python train.py --n_layer=11 --d_model=160 --n_head=2 --n_kv_head=1 --head_dim=64 --d_mlp=448 --vocab_size=2048 --activation="swiglu" --norm="rmsnorm" --norm_place="pre" --norm_eps=1e-05 --positions="rope" --rope_base=10000.0 --rope_fraction=1.0 --qk_norm=false --attn_scale=0.125 --bias="qkv" --tie_embeddings=true --parallel_block=false --init="trunc" --init_std_qkv=0.022 --init_std_o=0.0 --init_std_up=0.022 --init_std_down=0.0 --optimizer="soap_variant" --lr=0.00324 --lr_mult_up=1.47 --beta1=0.95 --beta2=0.99 --lr_head=0.00809 --warmup_steps=200 --schedule="wsd" --decay_fraction=0.731 --decay_shape="sqrt" --final_lr_fraction=0.0 --batch_tokens=[16384, 32768, 65536, 131072] --seq_len=512 --doc_mask=true --z_loss=1e-05 --train_tokens=149500000 --steps=3192 --dataset="wikipedia_en"
Each number is 128 + 24 x the weight over its row's rms, rounded and kept within 0 to 255. Layers, rows and columns count from 0. Numbers have three digits each. The size before them is the row's rms in percent of the matrix's.

# layer 2 MLP gate, 448x160, rms 0.124, rows 254-426, columns 80-159
103:104124157128134103078172127135145144112123097077149133129154113158104117154123141148083139143134142102076127153129176174120125167146167092149102151158129108122097113128078167156113151153157146125148134137143103115138158107124149111112170163
092:157109110202167134125099117122118126119179089133151131168132096109178116129118175117133117124112099116124145115101189115148108122119171116158140133161107170124128107118149117121127137175149103136171145137100100157111124143077164098182127109
096:104126161106131175109148100128119112152166107116133101102145110102167094096110113086137119119132109131120127093165133080140067148132175129193116121132088140163135122135159141129114157111149154109154104109144093126129156127152052109134105167
109:158086098108159131115115129139101132135100115083148133139096074136117112117112118086075092087086129127125121154118134150160120133112120120137156128115159162085150121090105139094169131147111108128133133147132180122092087095116118115147131155
097:121125138130175140143137158151137150161136147127133094158140095134116138093108097121145141141158152089147128134143148129106114110083104128140145146149117121098126124127149124070131156101155172124136151159130173120122151129125115136140137134
091:126137161137123123134123118119200172100109118088144115166152147100090139102112107088136143101130128125107131107133132098100183138096121159099116139132133131141125125102110156083152133135116164157137091136108117120126175142104114117139122198
094:077111101158135148084109126140067152133190106131133126115111158132122133131084148100173106104104132116087148099114131152153153110108124104183133116129125086097176148107121146122112150166126090123138181187116132103159088158130114104136116107
101:169099136131129116142128151149103146140130128142141149124163126136148120114147090151125107139125165181095098078101122191153123100142104150168133141145142108142124163162118095097138150130087135122095117160132127121140139077167124106113128119
098:109083144144153099092146128113164126160153108140153135124086129126133116130142100088103132111124131146105140149127141088110122157194137146143160142164155141124129116134143120140141116115130077137144108147154145134164127099168165093132131177
099:128173123119119106113167162106129128105148164119126145188140094096080135106093122131117171099160118135150166105176181142112113112151143130120121143176090123121098134114125140117156132134152130144143119129141143090116119122099098184102127123
108:177092133145133127097132124091156140100132158104137130153103112125145138095155153132158097141093140156113146187165155081168103128129110116144143071114081108096107144114088140147101124168109148140116156132156145136156129115134081150168107139
098:112149107150152169120108165118148156102094055101146134134106106108148126124158159104125108139100139144137124129074131113101149171115160146141160156153103113115139108116153154127145110117115136134115147103084157156085103138094116151122143059
106:141158184098085130153081115126120158165135163137154127153147159143144138121122111140125122124113119136127141130153132124083142139140144113148193137140100116122114124164140159160103119137152138134121079131159113155131131140124091119172136135
085:131136108134156108159166115167111166165099109148162147124124140137108148116135153133160096118149142094161106140118150133141183121097138121106153127116145119080121144143085128157151142105110116161099135103162124130119087097094164180129136144
099:130135135086105123095078114144128146124120123140172131166094126135168132129158113103135118143165121135151101153142153138123139108138121157146120105073136129133139132117128092116122151109152157157100113155123123109117090159134118109158100131
102:075098110139191118174133100147151113146176124150139134127111104097135132156136149086112109104132138118111139115114119149144125131101115125149107131165104102171118144148158106124108121114146085135186162144111123133168112139161144134096075121
107:157146152113164095163132115134087134109094128129121150218120068130136124110144135148154101111087114133148113114176115160137086147143175113104120175121084142132133119133158080143139099120162150145149094154139127130130142094112123171136155147
098:178183133102121124146114170121118173144102123084129111121139125139092113092129101088105119165117119136134109164118141118075105138126164153120155125103107099106143174181136121113111127101111120120122141144129113186155107081119086128126122113
099:118081135118119152126156120120128116130134143099166150142134115127116088124118124151111134158129123116123133118119147098161123114153149112137125178120090107158143069161110150156140115066123132150142122140107093114123102143099114135094137131
101:133125107108151159141142163141128143151075154112101144117102080150134113155122091132149123118111084116155111138116141104110120114109109108126104139099148110106136160180120155114130097089122168128097151137127122138096126140123093109085144182
106:123093130138123165164155111093180145082143098147148118175135128189153131147109155129175143112137099141116122138074103167100176122137141176125092162112088136100119121145100093146138142136127130159140134114167094148115120116174134113116113111
103:102135163119084102166150155156116108089123137120120176147127120146107163135143104166099120138148158157161109149127118130150152108085146127164134139139118137095158139105135153106161196119151132156106082141127067124123107152145144137113135113
095:127092113096176164096114123147146136115147155086101097112138162130104146136105150146142113093091150141143169119143121108110125139141107143137127173109064149125158140121159120136151160131147133130105115157124112144155117151122173129159154083
114:137101119172135179118137177092093104153150106106139110146135095143138118157130148108144136074090157110142130105112122096154104137106138181170117098107163136111131160097122100147179123123145128127166134145118092173151089151151160134108151114
093:108154147149112133113139119181125155144098113105106115153099136097146113138133138152107130180127137124126085146149142143165122145158129137099112125084144147078150177135097134138130128125139093131133138140136091179153148179091158081123159113
110:174148129121102111119134092162092131149135139163144140122144135100131124129096140174147127102161125076141148124151122160149135135113147125121128087124121126141157192160127139132175123107160118146116134150175155120083136118148178115127123113
105:127159130146152190143169118110101162120136148171139122126129141136120097100145156113142155111112153125135093100115094169160141138099128174148104111158127133140137129133183144110187165126065152126136108107132163142135113150096124151146131132
106:129093105168150155138123147141137162138162100153128140135135169177157175141110155156117159181125148109130101174138122138081156152107122128150149153167126155117096123095174146121106127140121171138095128138140091087127133166110139113181117077
100:107143127093116156159097131102189112139124126115112106159150118094116116139097128143167138123160134165080135131100144090131093151093119149130117098141098140145133129125113113165095125138139134116107148142135149145154111092162128140152105145
106:111175115146114128153139121117136152152134076123164146125120170110101155110153100109147146118111149132107130131117104101154081129130124100128156122167127147122128126134159086118154131122158137123144113131131166135096181180085119128103133116
111:138113147130090141125092122126120131104143090126113116135116088107124131122140110153135158074143102143131105097125124166094144153125116161122099145110113143125140116154116112127115151116054132164145155108122174152078177151125113103114130141
100:123114145189135138117138156167129161110121102087150095113097114168151123149138145144154138117125106069150132104100154134117161044122129115106145155157123116124137078095113102135132113120155132104158131118112126129122121115129117125127127121
086:119082138139115106146175170123113142136129125112125164152135127112125153123117096113106116136081148106159072096093127109124094123185127152127129143149134136179169129109121130135144100111146108084149163106099119142132097160111132135126142082
100:145139118120131132124126159143142118128112095121106122162105133137138132132158114170126081096138165118105159124143177132110127127125100154162108110184101125101112127162149107129189140120166186123110128142167128159102118134084140124134114140
105:157094141158133098186132126116124171159141161156109096144144135106155132158118136156094129131136137109151138141103116151178134153141093121117144144139149113162147139151127147084118124107165120146133113135102115103082134162126075147103132117
096:113110116103129124150101161139081068158157121124126104162159131108152150105099111138111132099098152122164124135138119136116128124119126117118136131127134122093140116148087167120152073102165100095167148140148179103151137139070125146103155138
090:122144125141122133110150127112122164126126151131173120112140141123135073154112133147170118123154134133154116122090154106116107136123115097074128156149117125108121135174132145142135109092127124111189113126120174188157108185159132170099112114
098:143157134127123157133126099148100167142158151172131135095124095103123132154164126113135130084153165120127129101125123174111132164081137109164126138122163147115135103153116128086138084112134118135117153135119131126144107109137162135133145093
097:146140097123170113126129122145100184114148131157121143162126117107182150149124127119118068095144112116135138120131126158108143126151098086159149154142070132155096109154176132112143137136109167113115105126092100162155150113098106128116146108
113:061094135099129112117156097146122144073130152092120081158105114144115186117158134136107124104104098129093145123136109161133158102129138134133115195102136126100155156113096111091157160121155125154155118119109105107123128142134127111143147146
092:109063166123098156166098110093187126148100134098136171155104163181123117095124132133175102134116161110099130169126149147148122123147114111150125108120105132111155132127097101118108146157132104119076113114130140136136111107092151127147153124
106:162125097150097117148175121109137162100152127099115103154122133131081095114156161110129128107148155190125087122116134126118113132112132133133137154134105139113114164123107176135143142121129125141144161111124100078114127118142120184114127161
096:111172139155140135116149120149148148135117138150132152117127150112084160117110113154105107133119138133147127151150167141127158083113118125110134100173123146092114121141138124123151092116161126128149129108161165168138128164090085160118112086
100:123095132101140148083107094117129168142125120191141082121140146121128142141143140123136133110100119095163181103119115138069137178107154103107108156153134098152091160124140074172109092157149137111161119130141137159140123155104119144120149151
095:157110158118190107144136111109106120125098104129128139144119124117099097154117118107106116116127155145107090152132143152123097095156109147101124130151096117048118113139103144132073127073111133122142138109109097155171110094105113096112135130
089:103104112130159127169136135110106180092131139146161105180133152145105084112093105153141141117131137110142115111145138111129130097169168102106110122101109146146143109139136099124108125128118139116108197124121185126151112162112170092124107146
087:149122110104135094146126116085113141123142126160129131126122082132157158171174176081145129175111108172148111101118109092106107156111114167114157114131112112135162096113095085102114137153107133089133116116140107100100113146147145098163107119
095:162154105111136089151107102121138113129177076118139127183161114150126133134130127121110122130142131139146097168138139109132087092141115110140113122141150115124125109117138167124174171136127159114127105114151121104152130159092145178187158131
109:154131127087098142131115088142120098149109145084121137160106122146138140151148095126151150137129148117097149124128120185144160110119098121076110088150124112105098124138140112139122135125156148139122106168167146119104156136132158174079159081
098:134181086136158129169144154137133183183113168090131118128145128132099151152113160162129118147141164110109111109183168141157180154149135147147167118117149100138176155144138126108157141134156075153148110133106169105136116131104106126152109127
102:161153141113101112098166127136121112154118129118155107127154169096136137108126163149135104100112122099145128109125135143101116091125120171101096123112117094132101144133143104139150130140134108101108117136150153093121172143130124132126144087
095:147120119138124114117100170137175122121135077134188110126127108112110138144139116114183125096147151080113119104171153144137097130138110127124080084166086092089099112071115160167139151125140112079168126080140099131121134142120141166135139121
097:144105071155144097127126120163110175119156130153136108132145111120103155113158154095115111129125117106145147113128132172140150139112095143129133110142155142091147084144155130128117104146157093120124139101136080138125140148095152131177112076
102:132140139137152113125128126104150136111093156090111137188088151152099125156139116150124119110157114153107157134153151128137154096138152152113129116101134137136151102125157136143125157136090130147130126163102142127116159124113115147170078097
103:152142117146135150159165121143179152171168110124078139102110094080103085123126134174125105157132090117080122121098113088145128138147109165128112139129096125130118146147146097109164169158141134160119124098133177151141138119133125114121142110
099:113145183110105096115140141140139130188156131124132141148122079130111145082155123127160112124143110154116099131088127106112117172100132115133137087147108129124158147110115187113140127148168111160102122136123122118103098116119140110172131086
106:127102107147109140079124090134147110108065175140115143139129156124129036186148140129164112148121112115128146167142159115123101131099095117103141135091135117149096126129091103133089144145119145130164156167125137121118137114143139073132195124
099:147103155147120129131121143139110106142099128080178153121092133176066136091138077122094113107149130112098121130098135118142140139136142145098115147133151135127101072091130128098094143154170116096119148130096126127154151123114136128102135152
094:158135084116102111113117144148147119134106172114138150102111146161133190148106105129124133155138153116139112129133151135100136132154115127120134136112085106082122121156118158143102165161100107114161142152125122113154130118109164126160175099
092:155082139126114122143185104091136152147126153104136076148099166132135125163118108164138123107110106158178109136141145164092109114122083128136091133124159173139138105107155144125121130154131140128166152164120156126131136138095110121113109165
091:115133114141133112130136097118160141125148100104152144125137111097126111097109143105156150100113120144140110092133156179118129134107098157143120116168163112162172163154149065137145150168185127149132096163116164141136110142128168118124108104
092:138170127123126090072151128120136155126179181126150113105162137100114131123158144113131115149063139107113100136118121154178152145146087136119118110141147108148137150107112152134164138148113144119100138153111115084118134127116133119116142159
092:119162095109122160137107143109156131106139158120140111146125139149103113139151115121137142113130107174166128129123145142156146134145123106124139151128151080078129133136122132117158130132131110147100089189124115118107071120118084115140176125
098:187132088122105177155097179174147145136163164138154101115116112068159150121143127124165121165153146116133108122133156109133124134106138146116096110133140099108122133188101130133126140097113097144155130147161113131127136143165105117107160137
097:132154156100137118117151136148144134128148173146113118105147125140107123137109133189112154127161129111143101134112160127113162126085115132133149154151127109137137131104145112153137089133155122104135137131103140135124113118139091083138160077
094:174094141116101115159131121149092102110101139155157119148201086118098107151135142111132130094174128151128115136144133131095111080159157137133115114134086139084122097132097189135148168138119095135132086171109114146156141108130147125147133119
084:108141154158116134147127130117129121126114074141111130137155121072146129164115090147123117120116098138131153116091153152133135145121127100158159128133171145104103089098148142117148160087127102147118073113130120110146127147085102164163113130
115:135144112075109115087160132127117075143134138134169125122095152097136120152110143179157066155168118085102172139135124136163122170134157121082134110173124086138133123130149120059154116138163107150138150134135107118099087125130099142156110127
101:126129158154114144166109124113125111173134122124137138117149174137142114142152122079110130113116129134101126148145134148119174093125109123091132150120136101042123168105119141107149150098133118142110134097120132118173112116097176124132152111
091:142148127152137140111114136127085143120121144098153117133099144138146108070120105153135093118093100160139136121093170136145093154156116138181139153124122135130154124107152157116136138168128140134116191141164103127121152135142102170133119125
093:153116143115189137104144138149134105156106125112142120154104137097113152119121139104081080140136154136132092116165131136133143152116142099121169149162143085137158125090131116119159134158142140114142143143188125115076130106147133163116095141
104:092078091128146108146164130129177132127114128126120093136083164149108169157091137158137089081114150124090114132120154148134143062119098125144147108110126138131139158147110150118156101122105142109127132124077145148097104138081124144119110141
095:129133108108120180110140149121117154144085103139147120171168140100122116092162164097131128111116112130147087168145161130094144096127180156163157103099110116097148132121111143152122130147105093133141123131134180147160099150132134137108146193
098:140079087142098140143123102136084108135100164106151161152107087154117136163171104125139091086154106139142123120162099148139110113102162097099110141178148118124147122146119114132112131113152095147159112133136107139106138177105109110139136145
113:132153132108110110179128105123175129143132140115099117109096125123154133155109142143122060123123111085132140134137140142121175110103111104112137107120141101118142153154126151122141126134170151151168096187154099130141112099123151098120144118
099:118139176137111108138132177151140165151122103109180130118095162111136119160144107137138117126086143112129141137105151139113093123158149135135128137108118119157170167118083115148097116112126165144113072117145143094081123152134140162159141125
096:157104100110133090122115140138116127132156127125118117125128154169164108140141130134149143098152168143122103151087080126132091110145172108137125141125146135111108162099137115129148114134163130150100153123143169076131140145127126071138127100
100:135148079124157170099085122108149141154124103085105129144121146132066095109130125104132133153153130154120108118151130105123103077140134098127057123130169118125185140120143087117169153132126111102113157111120165104140188094114113133168132120
085:167118125094139136133153175130130114120128101148177128109114101105154151149099107126108104114172132159113128163154130142110065148106112135155130136093103145115131122107116140124160137141153120137163160133096172142165088110139112125158153148
105:132112098096077117093138163122101120117148111135118114153146140119168118144109163126138134147136114106149134102117109097134077099074103135124136152122154102138114147138146102161111066130148156106093141090109166149139078146145136139118119092
102:132145143138175120139172163126134148100121116134131123126086108137119088159115132103094158108123158114133092157142134114073101108121119119114109149106098093130147116162169114162100172133115126109125156157105139109113122092129104139111097120
096:145080165133125110116099162062111141125081130150155135144129156129117124104132131151140117094117142115101064127109147156135177147083160135156107116166156137116111095141136102160155121109106096130140140087156111139112135130136112106125104065
095:091112129129125147161171105148129111174168123089163100125132121113142107123122108147155129144160150122127147120144117152112099087117104125116110146126080126126147104185120105147108167153153173121188096117179167147151128151137116162099144126
092:143118136138120134106104147157144152122117139143127138135143144117176112144143131103146092117121132139170152131120130087121125093125124143122157131115162086102155160163103080128106137140137114133147168135161138112153153127135126094092154132
083:095101160122126124111132152142128152088139112102157104128062149148109140136069143166125121136118111136114095139118117127127128170129148139105146095156161119135121141149128110104120149141136145125083107177145157138140161107115139116154149110
102:130136165148115091121145136124137110117128182139153170095105124087082197095146137141119121173164135130120132126129122116135137133120090117117113115113124062120137107114117144147076140129098069125095151154101115138124100136121083160115154156
103:106089156138159122107126102127131109145121131126156134143104096113091161145151125118124131136164124099122127125122129128117071135151123142135150146141121116139154117075107131135141157126104145158160126127151131130124131149136163129179102140
084:116131135128124123110133126140122126152165149099112178110170109100125169169131120158113158140112092162145111120151168163099106137128093147178143147098140121129155172140149082085123131152167108123132162129155128175153092122116157104154098146
098:154160125130127071158125119120114091143091139122140133136172180155111082153132115117131108093134174081144132137147166139171065114111131115110120117099145134135155141159166096093118158098131152116127163107104138125118100159076142135128137093
102:125158124120084109136143116142120122146099158123160156145073130127108160137130127094127111103071150106142099114105171096137158113190092153129145147124121088135133160121098143134113141099132150087155154164136127095122088105142101124145152143
098:127110116107117178145165150129148121104134152123118146133137116135096160156134115191097114094121129148155086133133114172143129130133126141119090116108144107099119180112120136056127109123139108100129141160153120141137146149130140159162104150
104:187105141140112105137102141112115113100134154125097146160139111136131136126146100137167091112095175158139103120185076125139104105145094103098121140109132151095151133137133158117129153129147107130157084143073123127102163124123099145106144133
092:113121163082135124152101148121162117112118115137124160144116110091101109140151088113141148137164113158120148131174116103095130153090184143196133137123112157140136138103146106100158094090164162121131119162134150147129153165148146096094135170
100:117140119121136112152135104125099093176146102134157071157146155088147118084126153128147088142112102129115168147151103090125113144155107093127136114122128151111128175135137122139200152131158135133109123135108097143129148162124093143128183095
098:137134131086088110094131183141120137146147132095108139124169091163102124131131100164132142109143112143124111158112123154150098163162120108134120119130137110100108147118130106128131158162107120095139134105119137104134115159173102160127126158
095:145104121096106120119131113126152174099139139100154129172089100099146124119112090144104116137130104126114138111149126111091115131181080129127124111132122088109135119107117146169122128142107066097116141118096111122126134140104173151136135141
101:159082144137111111106113114114103141133113103140178155139102136156118131143106099103066125083116117080135130191174125084092132129163149143138129085154152142117124081095146101171136102153146113124166106143104140136172122148121085122144149129
073:124133164112106127099078111120134131122151148142108114138081146103103112141157104121133138167131114129148123145104149098133152164102084126152134125143108182114128139123105115147109082115136118077162159129104091107102140101161137117134171076
107:101114120129148104140134109148162128088083141178099146122111128127099096109093133144144108151136167123108138131133115161162110131163146093082156114146121105148124166083060108104131101139132178146152139116110140104115133141149138148104177113
091:118136091135154121121145144114142164107094144154102159094153086133121118120122074125102127126133148139092153142148138117133120100103175125104127121139161134118138099138084101109108118138134131176161090112140143134164076154118143131136129097
104:116158110090111182137143109162159150146106129069139133145112126171094140160127094123152080132128127110119163109129170154124100147123133133126113105131184140122153164132091116153121110086085142070157109126142141139098103131112144150146132139
103:129066142125167054150115126108110107112082131145158153106138107123137130093176139110119110137146124178091121132137099130127094125142135098124138152111128130104118138137132129122123170156136152132118129135091154163127110146142134108104137141
107:148099144133112117127097100088140147108169119108095112140117118107175134150136104146104137123090148107146141111130164133149136126148177168119139146126154158098109082101069137127123119125125088126105147101110127137155127140132071103123121170
103:118120162095098076143094127149127119142110136092131182090160110102129125139122127112172107111110138138103146083120119136092079122149123151096131119153101088144113133145090122135172112141105119148138120155106156179115090133161164098168100115
093:081087131146139128143093168132117152151157073126166099112143153078085147079121103167154140139119119116118129185124125158109084102135151157103122083132130081144144111163114114140147137090160137129149123140122158137127104159182112133140147125
111:149163162147123092123134159112113152133138120130134113167117132148144121119076125112190145091156128123139095150139158106140122148152134155156139141167120150112160131163146149087121122129134086125085133148151146123093117129123106125124137137
107:136158112150064131093142109143140125123191129126147118128150152100110134104072149099109110144132107086087117124160144113108077139125128156112172153101158124172123080157176140151145155148143155141133169106163117095096095076150120117120148126
098:151081103137145120149094129185096133131118105119142133123129114133150158132098091118179128114128155112109088154130116142144180119168132148114128152130093128124092133129124106107069157158127171121136098112117154141152110135103136146134132138
108:131103100170166098118100133109117130153134089075145153143094115127097101132118140138143137107144137180144115122105156111089076058147156117096113163166148130110145104130119168136180118133089109130131110104133110129142119078107097146124138138
102:120082112145149103106123138137071161103088130113135152131157148125127107120113091147110138110114138102138147090145115133100169119120160125095128135134126068080109086129168124135153132148164106114097098113125139125111136151141151150083119129
100:117111123152143153157120167119093160142153145136114137162126121173136108120134154138109106081102129138117116133131146176126139159119135096163169079146131134109154151148149110116141125125135126118100157129130141139161107117112174174153088116
097:115128102147173159086063121099143071131110132156157129123106151105138115121141160109123102135131184126143142128130147150122090143165128143092153122150124128125124174136125051155138123114154101089122178128118122127094132119124104151135142112
103:153091114137091128141117100095137148139136146126140125158201164146149122107125130112112103124125157153087138144155161146122153127153090121182114144105120127149123106161168111126188170115133099152139115173154132133108175125092120135143120117
099:143133118134088136130103125133134135130167100074130124125162102090155132144169151121114102126109178133146153189137144125128124111169108157128168102109127167098102080114156081119119127110129131120102118139124124101116117166113088144153081127
101:171093110148140155108122135125133168150101124128141147139109122154127148128098123144096119117149143126103122132095126150112175113134126105165098166090108087102110148115171140112159164089106095143138120158137160140121131136128149130172156131
102:130113104110181146133108125130121117144084163105191123120151127183125139125143121120104095139114144131135128127094136143116133135124138114150136149155128102130140135112107128088120158106085124124122105150145149181076101171103118164143082155
097:129136138121154123155099153108143144148129108157079156107062093168100127145090120117094125130110133064137149112120163127085170144183128103153129122156129136167139151080127157113138120137099113146079108142102108117120141127127123158151174124
101:150087131157152121154122142158138148123097104103181122141071125090119160143144162089097119120083148115109136109101104133127090096111131163140163174147104144151178150140147141136143099149121106109136154110090129156144094139099137102127180123
105:092106151091143141144130174133116149160112103102129107136137094181148121151106133117129162141133175094166128115140097134142124136136148162179147152121152126136108127112161147130136133158155133121142114153105115137169133132123146127169112111
109:121156112135123140165139131115134154134163113151097126125160143071122152113100145155125161100112107092093139115121122167161148101146168117103135154098080096120089148092170165170125132122138155132111147095162098122155072127111120105091174132
092:125089117126174165129113090114118126144103114152129110096157105086124148152133120102117101141141153092129111129141155115129082156119138133096144086158158143090154127114126110177116138147157141170128156132134127124118131155117110116151153133
091:144118116136167178138118140128135119128173179078136143088128103110095147110151120139110114119121160113164092171181104104128136097108159088099097108131148123138144106153100129167112124101099128115156131125126143115103113146120137135115113161
102:102100155094116118128170118135111088089138140109176076175127101087143112140123141112096123128149151058149172169123121148142088149137112140148143122115138142107122086137180110095175097134149142119128115117150124136114130177072118162150149094
098:143129137099111141167157137140156125124147156089083151152141104118151124104119120110141095114098142131092107132138141135082159175087100127116149130128133166135111123158098140148171112153120138092085097124087124111155114068089136102130117151
103:142095113116105133140107155108152079191134133098141082132123098123154116171093111129123144063144098143098090126140112146142096144112119096113119109123128123110116106110129156113158165118132125140137132148117116124122166129150140116118170137
102:105112119099154146112112155093129152104132132140184138180142134128144183149104132135131164132116143128130111102159123148089129193113113155125115105124141143134116142138135120148136125147100113121097144165146141087123127094108170138104141108
101:111158151119137144123155118127154134143088119126146074119127107107130121143105112160142098156112171120136165102151130149105073123166125152134171130121132133115176108110146154098150139121167155134154141136132106153129102112097156087112126144
100:147121110138121096137104130148125109088138136125125087140119113112162132144154104086111097109123143130128131131147154058098064159108139124172136134134121138149166116101098134114081113097102112129141103150124130127151152118118090098123147149
108:169145101100077130120134147123176127124143115082167133172120117106131129128108107139134133093122153143177085133115173131136137135113144139108142134125103137146135116149113151104155089097131140116138138156116105136098124151114150149130065155
093:149141127112103117137089137115080124164091170144087137161147110112127146132066104133127131135130161105112115166158146143134160124133091130151145143124155105125138119134163138090120178119095138130148142138129147145082136104139066126121204080
109:114135101129181124140102129148100119161134161133096110137154143143153165110090102115148081148145150109095150164070124117132120100100198156134132131142109134088099096122096129141165118146125107170180126140125082151128128163125171130125133119
106:149122142097137143168143115165173105134062131164124105163134149162102171135146105134142103127097105115106158116153124126127151141115111102148111096110107162116091109157164131156107161114096136135151107160132085156144112159132156178163118163
092:133149144145102130109159132082099125107124118133139085154123121092090118117099161140155099150161081110119110111103083098144156132099121102102147070142160127115094116122111146121112128170135117130142097140099128135144145145145116111099133162
090:142130174165102134137136129112147151118127136127159142147110090137131110154117152114117102115123127078109095108117147152129147125139138125111109125156103207099113123120158095165137156099162098127118106159137120121129160116129150141120152128
100:148108127094159129114119148142187154163076150121135124138158145119141157109141115182112130121137187116125136125153136140142172116085113177106141122124052102111146153115089134144108171110134104156113156119093113140123133141129145141160075116
096:141107122118156112105137113129093120110124097099148145168156105138105106135141115117131167182147151123101081128132138169113157130157105148148139154093113104123143074112126149134106139123106149106177141117152112150101099113113129115116138106
105:152102091159156098126132112125160105081132140082114135145072113140121120108175129159080141140154161127115157162168155119090071132148114112132108108157170138170135124097133133136131093141113102140117135116134138089150114102133110127103165159
102:103150170139141110127153138110092101092093142090114086104175128130113142106148142123169071123111110131115083106139184129180107112150120143143136116160134163108115157117143110099126191173153152120091134172105112140136141115130179150131144144
111:128137114127123136124139127135153141106118106119091089158118071173146139137120171150169120126115156095129164112107127069135149124133090146146174170063145109151153153120123101164160094133105124160135123162121154157109103123110149107114083155
106:130095120140130138136157124130173151161106136093055135102146078122125152142086128119147121141112108113097129161135113119143173115117124122116118096115121095128153173134136131133117161112184114139134112186156130097168125133115117107124088117
098:157123153112118118119111102106123126150095171146161098155155117122094153106149123113101125108161143145110175153124102119165183150120117099122133130151129139145125117105140118148147136132161130125124141101123140155112125176117100158105122118
115:100160084111160150154134133121143097153111165170137145102131117095088095091127100118123137103133122154097154142144123140112144158148112096108117101150150116149117117127131144154160172158153090124138158113153124103105128138101180133102134185
109:115165128096110125137149142158124172084096178190129136163161134118120074097115112173140126112123112111145108134131177125133130144126117162125153097151125107157135152142113141093118163132100199125109131123162139134126138144085119108092105117
098:127132130144123165113115137136128130118126124148114130139138136103084077131127139095123176112155160136158101124099125091154128160109120168135135143117131098112125148157138073117110128145158167148093174166154090151112139111140111165106098142
118:150167143098085111148149108143133124129116186130113140152149091115097120118135129163136116117150121121136123112149138135084117159119074127090154131133136137132136176141108122098170165142140112158096154128081117125156145144110148118141110130
087:135128157116094180078125104146137107126128091105106138167167108151117127117116128137115125135133148144173123113155161150119095108115112108094175112168162168124114162110127145129089114126149105109112117096140121125127133135110119096148130135
094:140126136143116097090134119164122127125092169133141135158107125127125105137179163139114095112155138151148103118101130122130092152182198130169106084123144136127112135157132093117095135144120129096136122152136154129114099112152135156112142135
095:131107135131161099158129139171139105118138131158187090170155114116103104140120100093138080118146104135153166128137139126147073136115171159129104144136130107085129102131157115129117128106153151160164117113155070095133127140113118131140117126
102:159106165133152150129133123059181129138146092104129135132112140151085093144138072095113125122103124113131167093152122132121092145111102123116131114149108156136122144118186104121167173118147147088141101110158138116171091131085143096148135111
093:091139160112132148124162154124097184131132109133138176157127152150124115177126136122147125116183131175181114167128145126078148122117190140179133163098133124131162115110143101098119092120150109121138139157103121103163107151121139119108127138
095:091096104142132131140133124143157119142088100150112145108127090125141142109116132086127129143111105144138109112128116136184143122088090150123095123176111139082165115105144125137114164131125140170123138096140156128113149131112108112151096186
097:165147165109108123138186149138156118128105137120122143103168137085110158099121137151135098106110138118091108096128177155102136123150109153151120124139134107143123124089123175106160142116164109115119119095155110139119143097118135124177149086
101:113109124109156148097108103115116117165139095124122128149186132108092075156175105155147161160136149125113103135120110112118107170126130144154129147154070136124113116125102122160105117164115127140180132151105134144140162124164132078090118073
095:164120152133144149138103152173119162151099115121128160107127107159109150138154115135181109164123128120123132137098149108150133135066132129132072153128181104166134111141081083156159081153151170146122131131142085149114094105111153117135135133
102:104130156105158114105128086151134123109132117135147090119127174142107112143157154095122131147104136106155119133139118087112121133086122118149161116103131156118182159130119144133179127124152088139109093114130066113171125134156125099153139118
088:135148138125178117145131111137118160132115129155139135138115076144088110165117134149123096123135138121158129145121168165096119119149102128116118073189107167101142120139146088182101137165169129135128149145135122116127132130100149142140108143
093:121136129154126146094158138107135143118097150097184102129114096094089134110104174125141084131147105117107168157103156125140138135109143181114118102155141090124147148143110139138100131119074168153134129116149141111083099132147156145199141102
112:112121097124134138170104131162121127120091098166144109141080124094084142122114127137120063118163128117083158136160127129118127122138101150161133151108091134121126120108116126168120131128132108132120136145150098141140151158105123082089134136
103:166111099068138158113137110080126127157130126144145082162129124123121138132144115118150106154130117133160132098126132149129092138144117097156198105130101106132099159135101161100127149108123097176101149132143105148148101159123157094118157092
111:109081102130144114154102117127142119122169147101105130090159110187155123159135096166131127103109106125172113148116078166144110118154147099099134093146125104135141162134146123128126090133173075152144084128149137121154128112125135125123144078
109:134116144089120111145103090114090129137152117151146114180121102158112142138122103131133129119159174132117118144116144108127088130129161118136165111158092141117141115114133130125112137147178152110129149125115097132094148141188148106141113160
094:128153138112123138131123173114157117130091077121146099091076134133098133116137107061126119079136120117156109161146135134127147134064115158127102097150141073131143192130084126095109160086148125158096127113148140134112141112114144141126115125
103:117085121084131138145125125156130109130139168128106135131118105157101102124116097113171123128128132092126099169106177155166168158149118130103135138122167177107117134142121128111153163079152125154114156178132137151115094156085180116134144138
094:132164147114134148108127144156084224143138151120152110128127126144163112130121101115117118106125130140118121081086116088119127172131107146144162079140120122121122097147107105117173105137133166134152128118088165139177112141108126134122102118
101:062110138094144160152141142154147107115188149141142088113158148190161166126130136167080092097159134100152110104167104132114152162111131165126116172100135117136116175163118146117143149119160099150106151093095093115131137101103148107150148086
086:130132128129134144094162158147144136204127088137145129147131144070136146134116126082126116128151105118086124135162166135130117153079132142122178127162170094093144164093106111135162091171123124163150107110174120101126148143119117155155109151
102:107152133152130123137174111087148091109133119138145140127131149162118134133154175147143119100128144152155109156115140113136077128124235163147093168114131116121106140131102115103104126112140132142136155099133138074157139171109153109154140118
099:166084091131114150102108149187111124118135090161123102121109138089153109149091101133103086110110120121109150137167159110116098125131105137131090096114156174116109124140174086120118143119097179095118126096111089097119151107142087125108119099
099:135099131158157133113119116120147107079107149177080100120107093079124090151115147100113112161094147097136172131080146097129119107154093132174163108154136129127101143112138107127125081092140118119139078128111154122155140132132085108108102133
104:111179131117136114146167169138156117160136125142105129139149138132137136142151142151145136117121111133111154095129149208152160125150132103095153095092155097136122132129130104103168131086139165133157110124142118108137101110122126160138123160
096:162127154097165120148099105167095147124114100120137136145134093104116118103157123138157136119116144115143114109123141176105160111112144151134118077134111120089120095109130133159135113147156132109149121141125124116165130156148098095147133182
097:109089163100109135144091104132106126156089143114167112152120100094137140091128152128139089106120176164129122109160119115128134085133120078112103132114140099111157121098166139083137081111127136138100147173079152137135148087126078107132118165
081:160093118164156151106079115109089114122115169112095134116125115135077119082123098157115128145112186145144118132126148134105093126088189130157151143125128114132095089113117103120141112103136131142120125161082129176152100181148109110117106123